From a checkpoint of a small transformer trained on Wikipedia: width 128, a variant of SOAP for these matrices.
Each number is 500 + 25 x the weight over its row's rms, rounded and kept within 0 to 999. Layers, rows and columns count from 0. Numbers have three digits each. The size before them is the row's rms in percent of the matrix's.

# layer 7 attention output (transposed), 128x128, rms 0.24, rows 71-96, columns 0-127
096:481474501496498533502461484494520498541502503517517492520484469455522465513471445495479514532505455473546489516498512511551518488516507501484502528520481506460490492524448470513517507594510465516524505504529516487512502533513530482505526488513492511498503471529493533482542471480499485504506538530526470498508510489496458492533491546516524471453539492476506480481536477473482462527535
107:527458506449520521492538467516526509517507487481521485557465514469488509508506501510458498512518464484496485512475500445483492569453522513447489495509435450514506517499495478457499507510491460490500544520510478515503464535537490496507477478494506493481502511449497521489485536490532540516476515510509519469502504528542477519519489490502521505472493457538529522468503472480510474511477
100:509502494482464472488524503498448461547465499489548508498495483481489493511484498489527472514504535511499478540520513477516506496493516508505519495498488521493514466523516539517512519507529533501483504459508498462498519481452545452534522460436508542527482453521535473454513554494545482497511504505503457497508507465513496500482529452501530485531525465492479509533477517515536473468527
102:537524481484499560516537552535501494500508507477525510458543504485489501517523495499496522495490504568448536541527496538513535485500510473531481485522531514478521533544512536530518490540485479508514505524503487507439515488488503517506479523498507546476521492527456462501521532530495499470530512515484556479499504546489468513527467489530493490487472470482499503527529523504533504509503
095:480561490478478514493511507503515502532520485484507486469488512529519527504500538471508516498526531468499510480459493497511503490484503579487489490462504512522503449512514491512507485525509486480416488495500518472501492520473519518474502493522475536523510488522502565471508497516471481538497503503542472503505464490487527493486436484544507487492491469506486545468494547506517539508436
093:490493525515496560504518511537477516478480535560529529506526496462539471494517514513518487475497479548477539533483477480549500498491504467490484502528470443544503482456521499528494500533460482471525471507508524456466526549485475516497511517479554475531489463539488497455513491522531501502517523516459480488502499484483510488473493517496490507509482481482526550520491495526493533487485
091:489515513537479516439442523491542452508466497468470474528512538486488514497500499532470484515508501489487524509502498516497448509526514483488508521537486476530517519457507511502550553493506484500551510547480486523485498494477498509481543480541499509482508505506593499488525477512480483533487530464518520526505518522521498482517516512505550466509499504528520463537509536486499502487488
090:505492485507539512485491458479495510486481523512529474486481517515520478492512504496482484474486522485494483504535474457439525506507503506496490497487534535503525488511501523476462458483506533489527517478511470547505497521537496517553440470467491509500510482475556461516505522536528504517468465528451489478526505558487488457509528499526528530518476464485457489511523484534503539538466
099:491494509528475480485528505507514500512469487492521502513479495514490525544516485511471458519468563489533490489517483518510462506490499488515543508502495505491489492437499523479489515472529517534498525513506470485507483512481550472502506508530466512516466520521539505565481454503541521481519488495512544517468584473507528487526568509465483489520480509481488467513513493524522477449504
102:529463462499464501486468487524488459525496485510504525494495491579526466493491495494453470509490525529455511468488506508481468455545499508491486447492498481543509504494487513564519522540489500505500484494473511536505474459464498489501508497483490509489471555503493500528551447537511496481453497534482509510519507509534480476471502497502484486500483495434491479518491471528483521483509
091:485522489502571523522492452508507470473510525500519503521507524464471503466476502545485525504487514494511461496482500542533461528450532489501472504509498463541478464509518447472481516515443471514498509516461489520542509469517519459502532509500537483496491503523457472493507488491507483550537502454500473474485499541517519513515504475505530510487522487509521503521505528478537453501534
091:490503480476466502548507457453536496494542532526520496492428494534480499498486531490507480459503520561509463478498473468464497514451489470491499486491500492510490529492545477517483428459500473515511499471505535477510534479470505446501473480482486488514532507468521480530513478483490505508500500512495482507477542516501493468517490451480492480515481468483484511488496504452489548499482
102:565489510531533485473536529532489520484531516476511490469489531536482461529455480495542479470482505475491522487502552526487507542498497477464495491478500528523504461544471457460494460489487491463495444515520513501513515495524463453476554501521531501525485519505503516513465509478545480502494508508471496492475512533518462472516468508499496490507531486494469512505511510496546517523537
095:490544465490498488499490469482500512503518509511493442495487504522518468445510494499517521524546477529539497490472519493544485542509485532541519487493531531507542493469448508505504528470508470508497508519514500475482470512508504496527482511478537529500489507470479467560511502492516522496484509485500500490528511484528486508565465529446565482469507521486469461461543528505499491532475
098:503511494488511562503508502449501486527462509543486487495529503510476481501502489487484464514506522458452465479514449552518463508512496529530541494459525494518473505482508552486465507487458500526497517465540483498493519499498506460507459501472514513508506496502494444514497521465515496498499443480461536481507517485514452416514529490496513485502501489524501522500504475524484466526496
107:548470506507541519497528484518503502505561472568478454515508467528526461533509466515463504470515508482482470517516532517497538484510472518529500459490471476485537500456468501501493482500519484467492528503528549517526445537472480495468496542488477534500511486504562488482517518523464489516503517540504530464500507484486496474515501498481503530497518491506508467488483537536531489497503
092:481501491489494446520499510518497533443462463489433482509497486486516500473529515510475540508490477505507519496474503489527513493510509482534454482497510482472534484446505524472442511526497515492468505495508459512503478474471534532535522507490522501488501463515519461515503520483487483499510494567480509499535514545461464493539473491464550466496486515520496524460507509511494452474471
102:462498505492484487509496554471507518455518516488508509472471516454530452503515472498529532454446507489473512495516497471524520546494521460575525495486513474469548534486496475513519490497502455504496477525492506499518427532463495517533512487539527512457520528543500511533495487495488542496525509494500503520488495465458497486485467521494522495491523487523466478522504511518487502471491
109:515450533519524480484476467478501490518506501527496515509530501506464511511484500527491466523512512504508482521446533539495495472508454500508509500491496477471498472491495497550538502472483506483479486510510507474488484467503597453484513530465449521528476506480463492531513456515493547481535491503494505495503517480563482508478498539449519503515513507509522438497488462507524508496510
101:496506564507543522540477485506516485501485482469480494500495498465523526526534463491505488516489502471546463500500495508499496445545504512508475487521519500517451517505491494503472491528566484507463545494452493514518514498503503468463532500458504449481555509536502503503495518488525512515467476496514525468503489500495459523475513477523484540481481558511478501514491539488559511501538
100:488491499481457438508504512482485515443483484551519501495482502535535526492511454494480514498478500547529514482502524479511519444504493528522518475512564491487499510523526494517515538514529500509502505453496505526503514489514477483519498467543446472494520512490445501522496446489486473490536467511527505498512479527521493485497505478513492442497461481503477445514509526506461481485545
107:499483495550465518496460509490524476468492511476496497492506479533486510506547486519543551480544531509468502464523526537528495539516505468470493465528489491538498506499559476504464508523505451492515499456488524513486472486497506483512493473476513488528514536522545483439472470456528489497488528513475514502518517492472468484536466459447532463510490488516475480507479496493505502501527
104:515487518476466473517488545537460482503469449512473472495484472543486453500483496495575504450501522510511501508494511481521514543519479490485494531538479504433472529504464547513476499570501486457517523520481519489502525456480481509524494472513493484530483462528518485531538491490479481510495512517494500489501464485521521498473504502490510437509484502513493500523509531517485490478533
093:537527532487538499489537493493509506504528497500490513470534496460482487504497521489514528529538529506481498504504515515528498518469464535494526489478503447469508526550533458526504483488509507506454521491503491508484480500492489528478464462497516496492519508480505487469548504474514497479527519469508465546567454504519519524473465501469499514543489577524526466466456521525515506488472
104:496486510481503527445467487496493478500466503483508497500492525483469453488505512539530517505523544460441479499545516458484540521478502506491524542522498496474511492524483480517513457486487484512490514448520502491465494525493510499478456483504489532477514482509546489479482522484539487501542536465526525483486522482528518555553506500479492477437507472550518483493513491527500452492515
099:509492519453462498477537507475509479459537473489512498453484518466463483474464498511486466511449525534496479447529500519524504511449485526541523478491503485510522526525510514475517500462509460503489519500464441513449508507473502504494488510486496519494496529520533486495498505542484435448466494485503487486511517533498472515508532544492476477532515497542481466508510510473533495484518
# layer 7 attention value, 128x128, rms 0.267, rows 72-96, columns 0-127
102:495526542494540482479476524475496501499492488496500580511532528450504492531474468480513506495504487509563500496457542500518500495496500525491514488511504492507498504493512487534507467531505521489485503564512510502518517539461503525501468490491518487486445500491450518481500486525490505496501459524518427504457501473472535497510520508508487456514503492480496510468454528479499533449555
096:485491514498515503474490482505522472493464518489490496497495465501490502497511483488505529490476479491453490499512453526453487500503557501479513510486518532519499453474533499498535461504512459499506507502522549488549529531518492458538513511510485516495511519503447514465446449512500530506467482504452521492573500503543522492468462533501474459508518520487509539460494532459519496508476
096:471481502510473487523532403479508503514525476505537511509536479537460509449470488483483490520505503487498506494547474478512500482513495518501514505480488495466539526511460478483487510497510449489524492463477459535485513497464454482509491469511477522549516486505567518508474451473474491521443502494473455482493513535492503511508517504477493512537506513524546502501507525511523496483506
098:505458512494507452445488542527512532514483470482542492501511469512505471448512502525534491535484520466505500484465493490454469566508515507470485473518529510498532472471540501463543494445480493572503506510495529511489469498528467509521499539495510497500514470526454490479498541493540477495508475512499492486502486496530498530541501509517497509533480500487537486541511484529507517520490
086:503449493487525463487536479471484514561567467517532509475473551506501499516451473494475500456523482462499529493518505499496499505513478525512526512505459508498514522482531469487458501536489487528490504502518549471480512496508532516518510483480462521508504570489484496483493529462487492506479518510534480481496531543516556520465476507526529500515496523507488459463494482477528510494534
092:496508430515489532501528495529510488514474520485512492504490474490482528479461509494503506466491517482527468470454517557501520518483503488504476516479500435479509525495485504516532469491491578505483512529525509522473509514528472483469494474511507482481517524440448500504488492442481515525513443483519505542502484528513473459471519514442483518507544533496508508484503490516488490512499
087:463501545490485492535463526501533523505536512502488498542497510498497531505533425507484468510479499521499492485525492498485485515502439508494467501547524466490491495481474469512475490516518454518472511549482529537552491518486535507490522494507494515540480481474527489499517446513516518466518554465491514530503485500480473510485510532526537500529511460467534515540494509494533516545519
097:505525466470509541530526509466514476492456525515482469509464458541497501517503529520508522504504488497489488504490529520477491495465524467503465551549552543474465484517498493504483487463496554508538520497529504486547508494467525483479471495494504507548502521488505509509500484473507534503504530475489498515513487505526475504493505487476433515452505520481506531473519541487430474542503
099:488503520464486576499522508498485534542498507502535491468490516470513497478490464530511470532457512476467518501495496535529502497545480491471462520529522501478497530469451482477489496524505511495532489514493468508529520461494487468476500498510486498510511538535513479486519466516515490499516504457474565500530528503502441526483451485463513510530492563531478459514504492484472518480509
087:487499471459562492446492501523460490508490514491527521455488546525514497508493526531571483488450493469510511506492464532486504513506492497507538470493516510495501519514482499529500520513503540475503493474504489497486493536516503512498492538481489496484451480491504467518512518489501468534510505486533489549473559460492520489517570501502484510513531489538512519448490543511535524456480
096:493491526438497488497473504511546536523487465521507531439491465519519469517508494512488481508506496514496498482514498475478461490520473500478433536518539491492482494532443456508558523482540488467515495507488468501513485505481507529487501507474526519525449475503557477488493537529512457520473516481511507506534483485510462515470501486552469463507493524519476532513489500529508476521505
098:448496510464493497459465420481514497494486480509505481521460515474505492497468536520496491509526483479519497493503491533485512514491475474513493548465504480542504499491502511495479472522501442491491473490511475511484471492471555510551530521480537545490475487518482453526519501487492514464503522476528537507519490490491485489503559529524491492512471531483484501516528485524478514432453
096:522515539477506526465487483506498507459479515480531477556489511526502517474519513508500476535493499528528462531495472478503489503524525462497496477542532515474476512504495478504479538477506545465447520484502522533486465475493486486475504501512503442499481449511524484541469491520502449543449523499499500495499503555482514499503493521532454548536523467530476512531493499497467511466509
096:479493516501507521529509486496494504487492528481499507546540490491494508511473539525553499521474456496474510538498473489478462506468515528475451535522540479455495496516454491528493495489501505470494459501481489526516478481530493467479516510503472520540511530481497495528484434518529512440460521446499505542507562473485526468498477531494531526509533491468518478506505514477485517529498
107:483553533482489498533506491491518459485513497482501542455525493483532528469483435481487534554511479517503497509482480527468531507514492503514499515506516493511480539451524502451499495480478498511503467514496515445575431447464489494498496503496528481529500537472519504521499516528507518491470499507501504536487480499482554504479504520501502506525503501447498465527486457504488517499487
089:465471508546429506528537497471459508474521503502493471571479484478508498472462491471511515507463486552486487500473457531481484500496482488510501492531531521459509478476477497445505499472491528499501513496513546486498514490518477518492513486519482492484464505483518517494483500535469539535481526522456460479481498544468530480504516505475478556480493493487509479510445503526530487507517
097:526517482536500501533512475520508534524541499464536485512497535550517508486502492480482468494563483502509479501498491508499462474481473495472494497496558488570494513520521509494479496470512504472527528447481533485496520489498493505503520507483515516492497452471513511544494534481474485552520502526522447540487475531480485530500531552462474519492467500519489511541493485507523492490558
113:517570505478517502498524534501491466473462511541472517504504525464530504484525539487534499525498510495480520510499479473559532531502542519485482543485554508504464515481472483482473518490489532467507509481536433485547497479502512473475456480472532466495480487520505469489527463498525459513463510467503549477525484493513479493467505490491488509504507496527514467457531496505490500481487
096:492499480522519496498498520496461495472491506501476444460483471466481463496481475532483509529519492475503510505517512489530541460510493500525550512484480514457516474478493500498510530444494470511517455527494481474507499527524501451501495502511508530545524487445478510534497498546507472507520522520501496552491497476488495490495525470466538467445480483466508530453504512526485541492437
104:471497518527471553510511494502503499525487462500480502482500536552505487514528447511476460536530472490475500514498474492526477469485476441504502506505480536481492512521458499477519514492513466470530516486495502487510513511536485560483472490509472473486532468544508458507483490525514511525523515480492510514473505506481448535518479447478502547500523541550503489516529449533498499523471
110:465470493530509513504500457468492487517518544491536522475456461508497497498501518504493510499499504434568503524489434526494476473483473516484447550495487525499530511513440512492518468460488518479517491480503483531474499518551514513491501522529515533500488481486466491512499510473486476544497534479514524541523467546512522483485519507495482491529517556469507520495531509509505530491506
092:476520505508476501527534474495530500491540503530472511466488470465534496520478520495461488523492540486450452515531491503481480531504498472539514497484513487504536502521554501481520529508500484477481507485516516508504530492515512533541496534530490543491529532524495523474467489491525475502490493512485510507540484547469474499530455514462513544449514562486463511499437481500506461503477
089:498517495500542477519526511514504461481464521485520529493553538482516477477571504519509531472474521518495485548541468441484486518486464487510481499483468502524488515456497517492504496502505527487514512485517490489454450478509504487504471509478520499458531464502475528467488469535486478503481459468514489510457458511519522530517527500523524491506466452514516529545500514490508541534493
105:529519501508462487539519474500520469450528514476433543490541481523485531495506512486503500477542485494534468482507485562478468505495518469528536503462501476527530480519505538532528478507463515481481494464506503496486501517498524496520480490496513475489490456499471505463486499451504490523469483467481495506520478490458561513498547516516474455519531468490521514503485503471497508543537
097:505516453469448473493530472523488510467494471485474484502523491534512518566497491575509532479505500491545479498526476480483517488479500497494493563523480513496488560491504537536471497489515508500500502491530491519538502500438489470510492492485518484456541508509495541516448478502502515526491491496485463520504513522549481522503523519471497491478498498537520519553486525502538514496466